Part of a small language model's weights.
Size: 17 layers, width 256, 8 heads of 32, MLP 1024 GELU, vocabulary 8192.
Each number is 50 + 10 x the weight over its row's rms, rounded and kept within 0 to 99. Layers, rows and columns count from 0. The size before them is the row's rms in percent of the matrix's.

# layer 6 attention query, 256x256, rms 0.13, rows 0-108, columns 128-191
104:54 39 53 57 44 49 48 45 49 46 69 48 51 65 57 46 42 60 67 54 47 38 53 42 48 60 50 38 71 84 55 47 47 52 43 33 24 52 52 51 58 44 58 43 54 59 59 55 45 41 63 63 32 58 53 63 59 56 48 54 55 41 40 50
127:52 51 49 52 46 32 38 53 41 59 44 52 58 37 48 59 47 57 55 53 58 31 61 33 45 38 57 42 48 51 34 59 46 53 61 48 45 63 54 38 40 59 54 38 58 47 53 62 58 60 46 65 41 35 41 46 36 55 31 58 50 42 48 67
119:45 55 40 65 61 43 48 54 32 49 58 55 52 35 52 48 49 56 58 42 45 55 45 46 45 45 50 54 38 36 49 50 53 46 51 46 57 47 43 57 28 49 68 50 47 46 40 70 64 66 44 54 54 62 47 41 42 63 31 37 41 58 55 57
106:39 59 68 46 42 33 45 41 69 51 62 52 49 41 47 61 47 66 52 57 70 54 50 39 43 50 34 70 61 41 53 35 28 54 53 47 50 42 76 44 44 51 60 61 51 55 41 55 44 51 54 49 51 56 40 54 49 65 53 48 51 37 43 38
120:39 60 49 39 56 47 48 42 56 57 34 46 33 29 53 49 52 34 55 46 51 52 59 39 42 57 53 42 36 27 55 45 50 53 53 43 55 55 56 34 27 50 61 56 56 52 39 59 62 65 32 42 64 48 50 40 35 48 36 53 40 49 71 56
082:56 43 44 50 47 40 68 37 50 38 53 43 55 47 56 31 36 46 44 43 41 62 19 56 51 71 66 43 45 48 64 50 56 55 30 58 55 34 45 56 35 44 52 48 58 59 40 32 62 61 31 22 59 38 46 31 52 54 39 40 53 54 64 56
094:35 62 49 40 32 55 60 46 48 57 52 41 40 23 46 39 48 63 51 61 54 59 34 52 41 38 47 58 44 59 56 60 77 47 48 48 40 46 36 60 54 45 46 37 57 49 63 48 55 59 35 51 43 34 44 69 43 33 56 70 51 44 41 50
099:59 43 44 53 69 60 44 50 39 59 53 45 46 56 52 51 34 54 47 50 43 44 53 37 42 61 33 34 65 39 41 42 45 63 48 37 60 34 60 47 40 71 42 62 48 45 46 45 33 74 56 48 54 44 65 55 28 52 68 45 55 50 53 58
108:51 67 64 61 53 48 41 44 60 58 53 44 48 46 68 50 57 52 64 45 50 61 39 54 53 58 63 65 61 24 44 49 55 41 58 30 62 26 45 64 57 52 41 58 46 61 41 35 37 56 64 70 55 42 48 37 44 72 37 45 58 57 67 39
104:34 65 24 52 46 69 67 50 30 45 53 48 46 60 52 53 67 57 51 53 52 42 57 40 49 53 48 51 45 33 51 56 45 41 55 69 43 52 59 32 49 43 48 57 30 59 29 45 51 52 53 47 47 43 41 54 45 50 66 56 57 39 47 55
108:45 50 62 54 58 48 60 46 57 67 50 52 48 72 39 64 57 58 35 51 54 68 34 63 34 42 57 41 28 41 50 42 52 53 39 53 37 53 54 39 45 61 54 50 47 60 41 35 46 55 44 61 48 63 41 40 75 49 54 46 44 52 34 58
106:56 62 46 48 49 62 58 54 47 36 54 54 37 52 63 50 48 44 44 64 40 36 22 52 53 51 53 60 58 66 44 37 46 40 51 54 48 51 74 66 45 50 53 52 37 62 49 52 61 61 51 48 64 44 61 50 21 45 40 26 47 60 58 52
114:32 43 43 59 52 41 71 61 51 43 57 50 43 44 61 35 51 45 35 46 53 55 49 53 53 48 29 48 44 50 52 58 50 44 70 49 38 38 40 49 53 44 58 48 49 45 54 47 50 46 36 45 52 69 55 61 50 76 60 35 43 50 47 46
105:50 54 52 52 55 44 60 42 57 44 64 52 52 36 41 69 34 44 69 31 34 58 54 49 65 49 44 42 53 41 66 51 66 45 63 51 39 59 76 47 36 42 50 56 62 54 61 20 49 68 54 55 55 41 45 53 41 37 57 46 49 49 40 58
103:56 57 54 46 43 40 49 53 47 63 53 57 37 60 37 51 42 51 56 50 47 41 43 49 57 55 35 43 49 56 45 48 34 51 33 63 57 58 66 55 44 59 59 59 34 49 39 38 43 44 50 78 60 48 43 52 48 45 54 37 57 65 48 48
109:52 51 40 48 65 60 42 46 56 27 46 36 55 45 36 31 52 43 42 63 48 64 44 52 76 32 48 51 57 54 45 48 51 40 39 46 49 42 48 37 37 74 51 72 50 52 59 58 53 46 57 83 52 70 56 65 56 51 35 27 46 51 57 52
098:64 34 57 68 38 50 21 58 39 53 52 39 34 63 42 59 55 32 43 57 38 57 67 49 31 41 42 45 37 54 56 46 62 42 62 60 50 46 48 46 45 53 44 41 52 46 52 69 55 43 52 37 42 53 67 52 40 54 60 26 55 45 70 57
100:66 47 35 70 59 23 58 39 53 61 40 59 47 32 66 54 47 43 45 50 65 48 50 42 59 51 61 53 63 59 32 47 49 47 53 57 44 39 50 52 46 61 51 45 70 66 47 62 51 70 49 34 56 55 56 58 70 50 51 47 45 43 46 59
103:47 48 58 64 41 76 49 52 43 53 36 57 67 51 33 40 40 40 58 49 60 50 48 42 49 40 43 62 59 44 49 68 40 34 60 58 51 63 49 35 48 47 46 44 53 48 48 71 35 54 61 57 48 55 37 53 60 49 54 48 29 35 50 47
109:51 43 36 46 43 39 60 49 37 42 75 42 57 51 33 47 50 26 44 63 51 52 39 40 43 57 62 49 66 47 33 39 54 55 44 44 53 43 58 70 55 46 60 29 48 45 35 46 40 65 52 51 52 50 55 50 38 45 36 52 50 42 46 45
101:44 51 53 62 72 57 48 49 55 54 44 51 51 35 37 38 55 39 36 59 59 45 51 57 53 63 41 63 49 70 39 54 73 58 55 49 64 37 57 52 60 42 60 60 54 55 58 48 42 61 69 52 48 65 64 60 50 35 54 53 71 51 49 58
102:32 42 36 68 51 57 53 60 64 67 30 37 46 42 50 77 47 48 55 39 39 44 54 62 60 32 62 60 44 46 29 41 54 41 77 54 52 53 51 66 72 54 55 36 53 40 43 47 46 52 47 56 52 52 64 56 54 50 56 39 52 61 43 37
102:59 43 67 58 46 38 62 46 37 47 63 55 69 28 49 52 53 44 38 62 56 53 55 52 47 47 56 62 65 50 67 38 53 53 42 34 53 43 57 52 55 60 58 58 47 44 52 56 41 44 43 21 41 38 38 36 67 28 50 47 60 56 29 55
105:55 49 55 40 40 42 56 36 33 45 46 41 42 66 36 57 41 56 41 47 49 61 50 62 47 52 64 46 47 54 57 52 44 42 62 43 62 35 43 44 80 49 54 40 55 66 51 51 46 49 56 52 52 57 30 61 60 31 45 78 41 57 50 54
112:44 51 50 54 43 53 57 38 31 56 58 52 50 52 53 37 49 42 42 47 58 54 60 63 29 54 41 55 47 64 59 46 50 71 48 46 42 37 59 49 46 54 54 48 47 57 46 61 38 60 54 60 45 57 53 49 52 53 55 50 47 45 47 71
107:53 63 50 54 67 62 43 40 44 59 42 53 41 57 30 63 38 49 56 46 45 55 44 35 46 40 43 38 49 60 49 56 59 44 50 65 44 45 58 39 57 41 55 44 41 44 44 57 36 53 64 29 53 44 54 64 55 57 63 53 54 43 58 43
103:50 43 59 48 45 55 56 35 40 69 23 51 41 40 54 46 49 45 44 55 63 54 33 54 56 52 40 55 50 46 34 49 34 62 49 30 75 71 62 47 65 39 62 36 54 66 60 60 32 55 44 63 63 43 41 78 32 54 51 34 37 50 69 41
106:52 58 63 55 53 48 50 49 61 56 54 50 53 59 51 43 39 63 42 35 61 54 49 44 63 65 80 43 50 54 44 40 59 57 59 39 35 53 58 56 66 50 51 45 30 53 55 61 61 41 72 41 39 45 43 66 68 66 47 54 41 48 35 44
110:62 33 51 44 48 38 42 49 59 40 38 51 58 47 41 54 28 58 40 40 54 54 43 29 68 45 57 45 56 50 42 59 50 51 62 43 50 45 45 65 54 46 59 44 49 61 61 65 50 26 54 28 48 57 52 48 51 70 51 29 42 41 41 52
106:56 38 51 42 55 57 50 49 60 68 56 77 50 47 42 43 41 48 55 68 45 47 22 53 41 52 59 61 58 57 65 72 63 43 50 53 45 43 39 67 45 44 51 37 61 48 47 48 57 40 47 62 36 38 43 31 74 54 40 65 54 49 41 55
104:56 46 54 35 44 71 51 60 54 46 47 39 50 55 57 64 60 73 58 72 37 49 46 25 53 49 40 37 47 34 32 43 50 71 50 57 60 37 50 43 46 49 30 67 64 52 47 77 54 62 34 64 52 50 49 54 51 52 60 36 49 40 40 64
112:59 51 65 29 48 45 69 40 62 51 40 40 48 48 53 62 28 55 67 63 53 58 64 42 68 46 54 63 36 68 39 47 64 44 62 47 61 68 58 49 36 53 57 54 52 47 38 52 52 45 40 41 60 40 75 54 50 63 55 73 43 57 39 60
090:66 60 50 40 54 42 54 62 58 49 32 42 42 54 46 61 45 46 40 49 69 52 47 48 45 53 42 42 41 45 50 46 44 42 61 43 72 69 48 51 64 56 41 52 53 45 44 54 45 48 62 52 48 49 58 58 40 58 58 40 58 48 57 44
094:46 49 56 47 38 53 68 39 45 41 53 45 61 48 30 31 28 51 66 49 63 53 41 58 50 47 60 46 52 51 58 26 51 66 31 37 43 44 35 49 64 51 48 54 45 53 41 37 62 44 34 60 46 60 61 72 46 54 54 58 52 43 38 48
125:66 69 51 70 55 59 59 50 46 45 58 38 79 63 29 37 32 48 63 41 59 61 49 56 46 41 34 51 60 62 44 45 26 60 28 54 28 45 31 49 76 63 40 50 42 48 58 39 50 41 33 56 51 39 58 60 52 53 56 49 43 42 55 43
093:47 39 61 47 58 60 53 71 58 58 54 47 60 41 39 48 41 51 38 50 38 50 46 68 59 47 50 37 27 49 58 32 47 41 37 61 31 58 52 33 50 61 57 53 37 62 46 43 36 50 46 53 52 41 52 36 43 55 53 67 43 55 60 34
105:59 31 48 42 61 50 57 68 51 41 42 52 54 55 58 26 42 61 43 48 62 24 53 47 50 54 50 45 49 39 29 56 51 48 63 55 34 71 37 63 42 50 44 50 64 45 56 72 43 56 59 57 53 52 45 56 58 47 33 37 58 39 51 50
130:35 56 62 50 49 44 49 39 58 38 48 45 51 53 48 44 43 49 80 60 44 45 58 60 50 50 53 52 49 52 43 48 54 47 57 42 44 44 51 56 54 52 50 50 39 54 42 44 72 46 27 50 41 34 46 70 55 50 48 58 57 38 44 57
105:35 65 46 70 45 45 51 42 34 38 42 37 68 71 43 54 48 47 53 65 58 48 49 64 62 33 51 43 73 53 53 46 54 57 45 51 40 59 44 31 65 43 49 40 51 44 65 38 55 50 51 62 42 41 41 78 42 48 67 58 55 34 50 61
096:63 63 45 72 52 50 33 57 46 49 45 65 32 64 42 53 51 51 59 60 57 44 66 56 58 65 35 57 51 28 29 60 67 53 54 50 51 44 55 71 56 61 46 54 42 48 49 67 55 54 65 45 60 32 42 41 47 45 49 43 37 44 65 41
098:55 45 44 71 54 55 52 36 42 58 63 63 44 48 30 29 60 25 56 44 62 51 53 51 50 69 45 51 51 39 43 45 35 43 45 64 51 60 65 40 68 49 48 57 43 60 54 41 35 54 50 61 53 46 49 57 63 47 44 52 57 53 40 44
097:51 35 50 45 70 51 40 66 63 52 58 61 41 44 46 46 42 52 56 38 46 58 39 39 37 55 41 53 39 53 52 43 58 54 32 61 55 48 43 36 38 47 39 38 43 55 51 63 77 52 31 41 38 39 45 41 72 49 49 68 34 65 45 31
102:65 61 56 50 55 42 41 47 41 83 35 52 45 76 68 48 48 48 67 38 63 58 55 45 48 59 35 38 57 40 68 40 41 44 51 51 52 53 47 47 36 36 37 38 34 57 44 35 49 52 57 64 40 57 47 59 48 42 47 64 59 43 50 49
098:48 46 50 57 40 49 43 48 39 76 46 49 48 48 43 44 53 47 37 39 52 56 48 60 56 49 61 57 52 45 68 51 52 45 32 56 30 46 48 43 53 65 70 58 41 67 29 51 44 70 41 41 41 49 46 19 66 41 47 63 44 43 62 57
102:64 45 47 59 57 59 48 64 42 37 45 38 51 28 69 38 53 57 57 56 56 45 52 48 66 41 63 40 48 46 54 52 45 51 57 43 41 66 56 62 49 66 49 65 50 51 61 34 44 53 63 20 37 76 47 54 60 36 32 45 39 47 47 49
093:54 48 59 49 63 44 39 46 49 35 57 53 39 48 64 48 49 33 52 51 50 53 65 36 50 52 24 45 59 65 51 50 42 47 55 45 73 48 54 51 60 49 47 57 43 56 52 32 52 65 47 59 29 34 38 33 44 33 50 51 41 50 55 66
098:61 55 26 57 53 54 42 39 67 61 70 44 46 63 57 47 53 44 59 65 69 45 61 58 40 53 55 53 60 47 53 59 48 63 42 60 64 29 53 52 41 70 50 58 44 35 67 56 42 55 60 58 37 38 50 39 48 47 59 49 44 32 53 52
095:31 44 55 41 65 33 49 49 49 34 70 44 39 48 61 42 54 48 46 48 45 53 48 69 26 59 40 53 60 68 45 48 37 49 62 40 57 53 56 40 50 52 58 64 41 30 49 50 52 60 42 54 35 54 46 51 52 55 53 70 55 44 48 67
096:58 57 47 55 42 45 56 46 50 35 43 34 50 51 63 38 54 53 49 44 46 51 53 34 64 58 51 49 48 45 55 41 65 66 38 27 61 44 40 53 44 52 35 62 27 51 56 33 72 57 47 56 47 45 52 52 66 37 66 54 33 66 64 55
103:69 37 52 42 40 55 41 38 31 49 58 55 45 51 56 49 47 37 56 40 65 53 38 76 46 40 47 46 55 56 33 49 42 53 40 41 45 50 42 46 63 47 42 46 60 59 31 48 42 52 43 49 60 52 43 26 62 49 54 51 55 57 54 48
098:36 47 59 58 40 48 46 61 61 48 51 47 60 47 34 52 42 57 52 50 69 54 48 58 43 50 67 54 20 51 51 34 57 41 38 54 75 41 33 49 45 54 41 68 53 61 56 57 55 47 66 43 58 31 55 62 51 57 43 46 56 36 35 55
099:44 70 53 58 57 62 48 29 51 58 43 49 57 53 48 77 35 40 42 51 69 40 54 70 50 44 39 62 44 57 53 51 59 26 54 55 40 39 58 45 59 45 41 48 60 46 56 57 49 37 41 46 34 45 41 51 43 48 38 45 53 47 71 44
095:37 56 40 39 56 57 59 49 56 35 68 35 44 53 60 40 60 50 45 56 50 53 50 50 47 61 36 43 69 51 43 39 42 52 29 66 55 42 46 40 61 52 42 59 61 45 55 39 62 55 61 48 57 55 55 42 68 39 62 51 58 60 50 36
098:31 53 36 70 47 44 64 30 37 45 46 51 61 52 38 52 56 28 58 54 34 72 49 69 40 44 32 49 55 44 56 50 53 53 50 58 35 47 43 54 57 54 42 41 51 33 52 80 25 47 41 24 60 56 50 60 59 65 46 66 53 61 64 61
100:51 51 53 43 51 36 76 53 51 50 43 48 62 36 47 63 39 34 46 58 54 49 57 50 44 56 47 46 61 64 58 37 43 52 53 54 52 35 45 57 25 48 51 55 58 51 46 70 43 74 44 69 50 71 65 62 67 42 51 36 48 50 68 65
099:43 42 44 35 34 69 43 51 46 38 69 45 40 47 42 46 33 28 57 58 61 44 61 41 17 50 38 63 58 43 48 54 42 52 50 66 41 56 67 27 57 49 51 51 64 36 56 60 61 55 44 41 51 39 53 56 39 32 54 68 39 47 56 49
102:65 50 67 31 50 49 51 63 56 58 52 52 65 66 45 56 60 52 57 61 60 50 29 69 55 49 58 49 41 56 44 56 52 33 58 65 50 38 43 53 49 56 61 54 36 43 45 57 38 35 46 35 44 27 63 45 52 44 58 64 47 56 41 37
093:45 60 57 36 41 29 50 19 55 65 51 55 36 52 49 52 54 50 57 48 51 44 50 53 69 41 39 71 32 54 50 58 57 51 54 34 62 55 46 41 49 28 60 45 48 65 46 42 44 55 49 42 57 49 47 43 59 52 62 59 43 39 58 38
101:50 60 56 43 58 58 44 51 49 41 48 51 51 36 43 47 59 60 69 48 37 40 45 52 62 54 36 41 50 60 62 65 49 44 38 53 51 51 36 24 52 83 40 66 52 49 55 50 48 45 43 50 54 60 55 49 43 60 48 51 71 54 50 54
097:47 50 41 78 57 42 50 45 54 50 54 60 52 64 48 64 55 45 58 44 56 47 57 38 42 52 54 52 58 55 57 39 57 38 63 74 46 56 42 37 41 51 51 31 62 48 58 54 40 53 54 40 48 51 49 54 66 43 47 59 41 42 41 49
096:38 45 61 40 66 52 51 48 43 60 46 50 59 53 36 51 65 46 61 61 35 63 74 45 61 46 36 60 30 52 41 50 52 58 67 46 54 50 75 46 77 47 43 46 57 38 63 52 51 49 60 81 46 67 57 56 56 32 48 53 40 55 67 40
096:53 45 55 37 44 44 53 54 63 64 53 53 37 59 47 52 53 52 48 59 46 67 71 47 28 71 50 49 63 44 55 63 62 31 53 44 59 37 54 52 76 47 57 57 50 47 41 44 55 41 46 64 39 43 56 47 64 40 45 57 65 72 53 53
100:55 46 44 45 46 43 49 47 36 22 35 40 40 50 56 58 40 33 59 51 40 40 59 32 62 58 43 65 50 35 56 65 50 48 51 34 70 35 47 57 48 62 49 40 57 35 44 58 54 53 43 48 48 31 57 63 41 41 59 28 49 44 59 43
097:34 36 50 65 56 53 61 52 54 30 51 37 54 30 35 51 52 25 48 40 42 43 62 61 42 52 47 50 49 39 48 29 60 32 48 40 46 44 62 50 38 38 64 58 47 45 44 46 52 57 43 69 54 63 34 47 58 51 48 47 51 44 52 55
079:64 42 38 46 48 55 24 53 48 75 58 47 41 49 59 40 59 42 44 44 34 35 50 52 46 55 42 55 67 45 51 50 42 58 33 57 53 71 44 51 30 61 43 54 40 61 62 53 27 48 62 58 40 61 51 59 45 58 45 43 40 37 51 56
104:59 55 39 57 46 51 36 67 40 61 68 66 44 51 56 59 67 59 38 48 39 52 54 30 40 62 36 59 45 42 56 60 34 53 53 56 41 42 52 50 50 51 47 62 39 49 60 46 32 46 74 47 44 57 31 42 47 51 33 56 48 35 66 47
137:54 61 63 56 75 55 57 38 34 46 50 27 64 66 47 48 50 59 50 33 59 56 48 42 44 45 35 36 53 44 49 49 49 46 34 56 33 60 58 49 51 59 49 51 54 41 55 58 52 53 56 44 68 69 56 58 66 52 64 43 49 71 55 37
114:39 52 46 53 48 48 61 33 65 46 42 54 35 44 40 60 64 55 52 62 52 57 43 59 51 63 53 41 41 41 40 49 27 43 40 55 51 42 63 52 36 65 63 49 45 56 45 40 56 44 42 44 55 56 49 44 41 46 33 45 36 49 54 45
072:52 54 43 44 45 39 32 49 60 62 48 52 64 64 59 57 64 66 51 37 51 43 42 44 65 51 32 58 48 53 42 56 61 53 56 46 60 49 23 64 53 34 46 39 40 35 57 62 36 42 59 51 36 69 43 39 51 54 41 53 38 37 46 60
092:65 67 48 50 40 56 59 42 54 47 41 43 51 62 27 51 45 55 62 39 52 50 31 56 55 43 43 62 64 66 61 51 54 59 35 48 61 59 61 57 62 69 40 49 56 37 64 44 61 46 65 61 59 55 54 48 44 50 55 53 62 41 53 40
113:45 58 60 45 52 49 51 41 42 50 55 30 59 54 36 48 54 57 61 28 62 47 55 61 51 42 39 48 75 53 37 58 56 54 49 44 51 56 44 55 52 56 57 55 41 46 55 40 55 50 54 59 49 57 54 57 58 62 56 61 55 61 43 45
119:52 53 44 36 48 52 45 44 65 39 58 59 52 51 45 52 58 60 43 57 54 78 47 33 62 48 60 52 55 53 38 57 60 54 69 61 62 21 49 58 50 53 53 54 50 42 61 52 64 42 57 53 41 20 46 65 56 41 46 62 39 38 57 65
115:62 42 55 65 58 54 53 59 47 41 29 59 43 67 54 49 67 58 47 53 59 59 47 33 34 48 36 43 58 62 53 55 47 51 49 45 54 42 48 56 48 38 49 42 46 38 58 50 68 45 51 75 46 26 47 46 33 47 38 45 43 51 26 33
116:50 57 76 35 51 38 52 70 45 39 50 62 59 46 58 36 54 59 47 33 46 50 56 61 71 51 55 55 63 46 44 43 38 68 64 45 36 55 59 37 48 38 56 62 62 36 41 64 50 48 60 62 54 49 46 50 62 62 53 40 45 61 66 58
118:38 45 39 23 47 57 65 55 43 42 53 42 47 48 56 68 55 55 48 29 33 41 44 37 40 51 43 65 63 55 41 59 54 48 47 51 62 50 54 43 41 56 34 44 51 53 61 61 45 60 32 48 33 53 59 61 50 40 58 33 51 42 56 41
119:64 50 42 41 35 57 42 68 59 55 58 49 58 51 67 48 49 56 53 56 60 58 62 37 27 42 49 55 53 54 61 59 39 41 45 43 77 32 39 50 39 52 33 52 51 56 75 49 62 31 49 39 63 45 48 48 65 61 50 55 48 49 60 53
128:62 46 34 58 57 67 65 62 38 34 53 42 45 40 56 39 38 48 36 58 48 46 37 45 44 47 81 47 54 48 43 36 53 46 48 53 63 39 62 42 54 39 63 52 46 62 66 56 53 28 39 61 29 52 79 55 41 44 66 48 49 50 40 55
118:47 28 30 51 57 45 36 49 46 37 62 55 54 39 52 46 49 47 49 68 33 48 58 20 53 43 53 46 63 65 67 56 39 46 59 39 63 43 57 53 65 34 70 51 54 53 38 59 51 47 59 30 56 56 55 48 47 48 47 43 43 59 57 40
113:47 43 45 59 59 50 50 30 48 51 28 44 54 33 38 48 48 29 45 48 55 48 65 52 57 57 52 45 66 49 63 57 51 37 46 61 58 41 68 56 56 52 52 53 34 38 44 54 52 42 56 54 39 37 65 50 47 59 61 41 31 54 56 46
117:59 62 59 47 46 53 56 61 43 51 53 45 35 42 48 48 59 56 58 56 43 49 58 59 42 42 50 48 62 40 49 74 57 48 51 54 48 45 50 66 72 56 40 52 43 47 61 27 45 32 36 42 53 50 77 60 60 44 59 53 48 69 64 32
131:54 54 41 44 53 46 54 48 48 58 48 53 56 51 58 20 47 59 49 60 49 57 61 31 56 31 49 55 69 57 66 44 32 25 53 27 48 30 58 64 41 53 44 39 42 61 38 45 32 52 47 50 64 54 45 31 68 54 67 37 43 67 47 43
120:54 52 44 53 61 47 38 54 60 53 52 54 33 61 44 50 32 52 64 51 61 56 54 58 33 50 50 63 41 58 31 54 51 59 43 54 55 51 56 49 41 37 39 62 47 28 41 47 54 56 53 62 58 58 57 56 44 38 47 46 40 48 48 50
117:33 62 33 42 59 56 41 74 50 45 24 49 62 43 41 45 47 52 43 54 42 32 51 40 53 61 51 45 72 24 44 59 76 48 50 50 58 58 44 55 62 56 54 43 62 34 48 40 48 59 40 43 46 33 39 62 44 63 56 61 70 47 37 52
119:50 40 62 46 61 38 34 41 38 43 57 55 39 48 58 63 52 43 58 43 55 52 34 44 38 58 37 41 52 49 40 58 47 43 60 63 59 59 56 34 41 51 55 44 45 47 70 76 40 64 46 46 54 48 47 54 52 62 57 44 53 48 62 42
116:42 55 51 36 41 37 43 41 48 29 51 55 46 55 47 47 49 48 51 25 52 59 48 32 35 48 51 43 42 41 39 42 44 55 53 33 45 53 57 46 53 75 64 38 67 56 38 54 50 34 53 57 76 47 43 47 59 48 52 53 38 49 45 58
120:51 58 49 55 45 44 21 43 35 48 58 54 60 55 57 51 39 51 53 40 25 58 35 48 35 59 39 43 44 32 53 36 51 56 27 46 48 54 60 59 62 59 59 45 62 48 40 53 48 57 61 48 38 39 41 68 49 33 41 45 63 42 50 34
107:48 47 40 51 48 70 61 51 42 51 34 61 49 46 36 36 36 56 33 41 52 53 53 62 69 56 71 56 56 62 49 52 57 58 63 37 36 39 43 56 54 42 46 64 41 55 54 50 57 47 56 40 59 61 29 66 48 31 54 54 41 39 60 49
118:46 54 45 54 59 65 51 57 52 43 53 37 49 35 52 53 40 62 28 40 47 44 66 52 51 32 40 53 46 32 55 45 63 41 55 64 46 54 55 46 58 42 44 70 66 46 49 60 38 40 46 41 64 52 36 65 37 72 32 62 48 60 66 54
116:45 61 68 55 45 39 52 42 54 50 44 70 39 51 58 38 31 36 52 55 56 31 59 50 43 45 63 52 55 38 57 37 59 43 33 48 54 43 74 38 53 55 59 64 43 58 55 62 47 63 51 48 53 42 49 52 56 51 50 52 55 55 81 51
112:56 57 23 39 45 42 40 54 47 61 49 51 40 69 43 68 57 64 43 62 36 33 56 49 49 36 64 47 44 52 45 64 66 59 49 59 68 43 40 61 41 39 50 46 45 37 39 51 41 59 58 53 29 47 48 39 55 67 60 52 58 44 61 46
115:43 41 34 41 47 35 43 40 43 54 51 53 58 49 66 52 60 60 41 46 59 54 45 68 57 39 39 58 55 55 49 52 43 41 46 51 45 48 51 54 37 48 74 58 61 70 51 52 43 35 27 44 54 49 56 49 70 56 60 54 62 71 48 52
123:52 48 58 57 65 53 45 37 55 48 62 58 37 55 42 52 72 34 39 49 31 52 57 55 62 50 62 40 43 31 59 52 49 54 58 41 45 74 60 54 45 52 63 35 34 70 42 60 45 61 46 47 43 36 35 50 38 55 49 56 40 46 40 45
115:39 52 50 67 74 35 65 44 61 50 25 21 56 35 52 39 42 54 66 45 36 60 53 37 54 51 54 59 62 49 54 52 74 53 55 54 46 51 41 46 49 48 46 60 50 55 40 43 49 51 58 55 33 47 62 39 52 64 77 58 43 49 56 45
124:66 47 39 38 57 51 51 42 59 35 46 59 31 37 40 45 56 59 50 65 51 36 45 56 59 62 65 32 45 45 45 54 61 46 56 46 48 49 64 54 56 45 59 61 51 58 54 67 34 53 40 37 26 43 63 48 54 32 28 48 50 55 29 66
123:56 64 47 66 50 54 51 44 46 49 42 51 39 53 54 23 44 38 40 42 38 64 45 48 58 69 65 50 55 59 35 46 60 26 55 52 60 55 47 41 53 53 50 47 33 54 44 66 66 50 33 33 65 56 46 36 53 65 54 64 50 28 29 47
117:46 52 45 43 57 45 60 57 54 35 52 32 38 46 34 41 47 53 33 37 66 47 51 55 58 42 44 59 62 44 44 64 57 54 46 62 55 50 39 60 46 56 48 57 60 50 60 31 60 49 49 48 42 50 66 63 38 35 50 56 69 47 60 52
083:45 48 56 23 73 59 69 71 50 57 54 67 48 42 48 71 38 36 54 56 39 51 46 55 55 45 54 62 53 37 49 58 69 60 55 71 50 52 56 58 52 55 49 59 61 49 55 32 43 47 69 61 51 40 41 40 43 57 33 53 62 51 49 62
102:44 54 54 56 50 52 48 56 58 58 47 48 37 37 60 64 41 61 46 47 38 60 55 64 35 56 56 54 46 65 52 48 33 45 46 60 62 40 53 47 41 60 41 61 59 31 56 52 62 43 47 78 41 53 50 42 31 48 57 35 41 61 45 63
111:60 58 64 52 39 75 59 70 32 59 65 50 44 49 50 48 38 49 58 47 39 51 47 48 38 45 41 58 47 56 56 62 55 38 43 47 42 54 53 59 51 50 62 39 42 46 40 47 48 51 59 55 41 42 52 30 39 51 62 41 31 64 46 47
099:49 39 62 38 57 61 50 64 65 68 49 47 62 44 45 55 34 66 49 46 33 50 48 60 69 54 49 52 46 56 38 30 50 31 56 61 57 55 44 35 34 45 63 33 40 52 72 55 46 50 51 55 45 34 48 46 63 43 44 52 48 66 44 57
103:51 60 39 37 32 45 37 52 57 31 53 48 56 42 44 50 58 42 51 51 60 49 47 56 47 39 38 39 43 46 61 48 53 56 42 47 35 44 40 62 63 52 41 60 52 57 60 51 55 39 49 37 39 27 59 42 41 39 30 44 53 25 60 60
080:70 24 53 74 42 64 44 57 54 54 59 35 55 48 44 43 31 49 65 51 54 38 49 60 46 54 58 45 43 54 52 61 49 57 49 52 38 41 64 57 44 55 50 33 55 55 51 61 53 48 41 50 26 47 52 34 45 59 45 40 52 60 46 58
071:42 66 53 34 43 36 47 49 36 46 57 68 53 45 58 42 50 64 56 41 40 56 58 33 64 56 30 43 51 58 50 59 52 71 46 54 53 46 45 59 65 47 63 45 30 46 33 63 56 33 54 41 32 39 66 35 47 41 44 30 52 35 64 51
094:66 60 59 37 60 38 42 58 38 64 35 60 39 49 48 35 56 33 69 47 54 71 54 51 42 30 57 53 51 37 52 65 57 53 45 45 50 40 59 42 42 58 52 52 59 51 33 59 49 52 50 42 67 42 61 43 59 51 37 43 57 20 40 35
094:49 50 64 35 49 43 42 48 42 65 35 63 66 59 43 59 47 64 52 42 64 47 50 63 63 60 47 52 64 57 38 64 50 50 55 57 54 58 57 68 50 48 42 54 42 52 47 45 55 53 53 62 46 53 58 55 58 47 45 53 52 54 57 20
089:53 43 50 46 51 55 58 62 31 23 52 67 41 47 49 55 52 68 60 42 44 49 53 57 36 53 39 42 58 45 48 56 59 47 59 55 41 35 47 58 45 33 53 44 51 50 64 43 54 67 62 77 34 21 54 36 46 45 58 44 60 40 61 53
095:39 55 47 64 67 38 33 61 61 33 51 70 50 57 38 57 46 46 41 47 48 39 52 48 64 54 62 53 54 34 51 47 22 51 56 28 52 58 45 49 64 42 67 57 56 48 49 52 51 67 51 49 47 40 50 61 73 43 49 60 51 45 59 45
097:48 63 67 51 54 43 61 35 44 47 60 42 58 56 58 37 45 63 61 44 26 33 35 32 37 57 49 49 67 56 52 49 53 51 40 45 45 48 36 63 49 37 39 50 48 50 40 32 41 51 46 47 43 52 51 55 58 41 31 46 50 54 47 50
099:45 39 47 75 56 47 38 33 32 53 46 42 43 41 69 53 38 51 24 74 54 41 55 53 59 46 43 45 58 54 56 53 32 54 65 52 59 53 55 51 60 47 55 52 46 44 70 48 54 52 56 41 53 72 55 59 52 48 52 43 38 51 46 52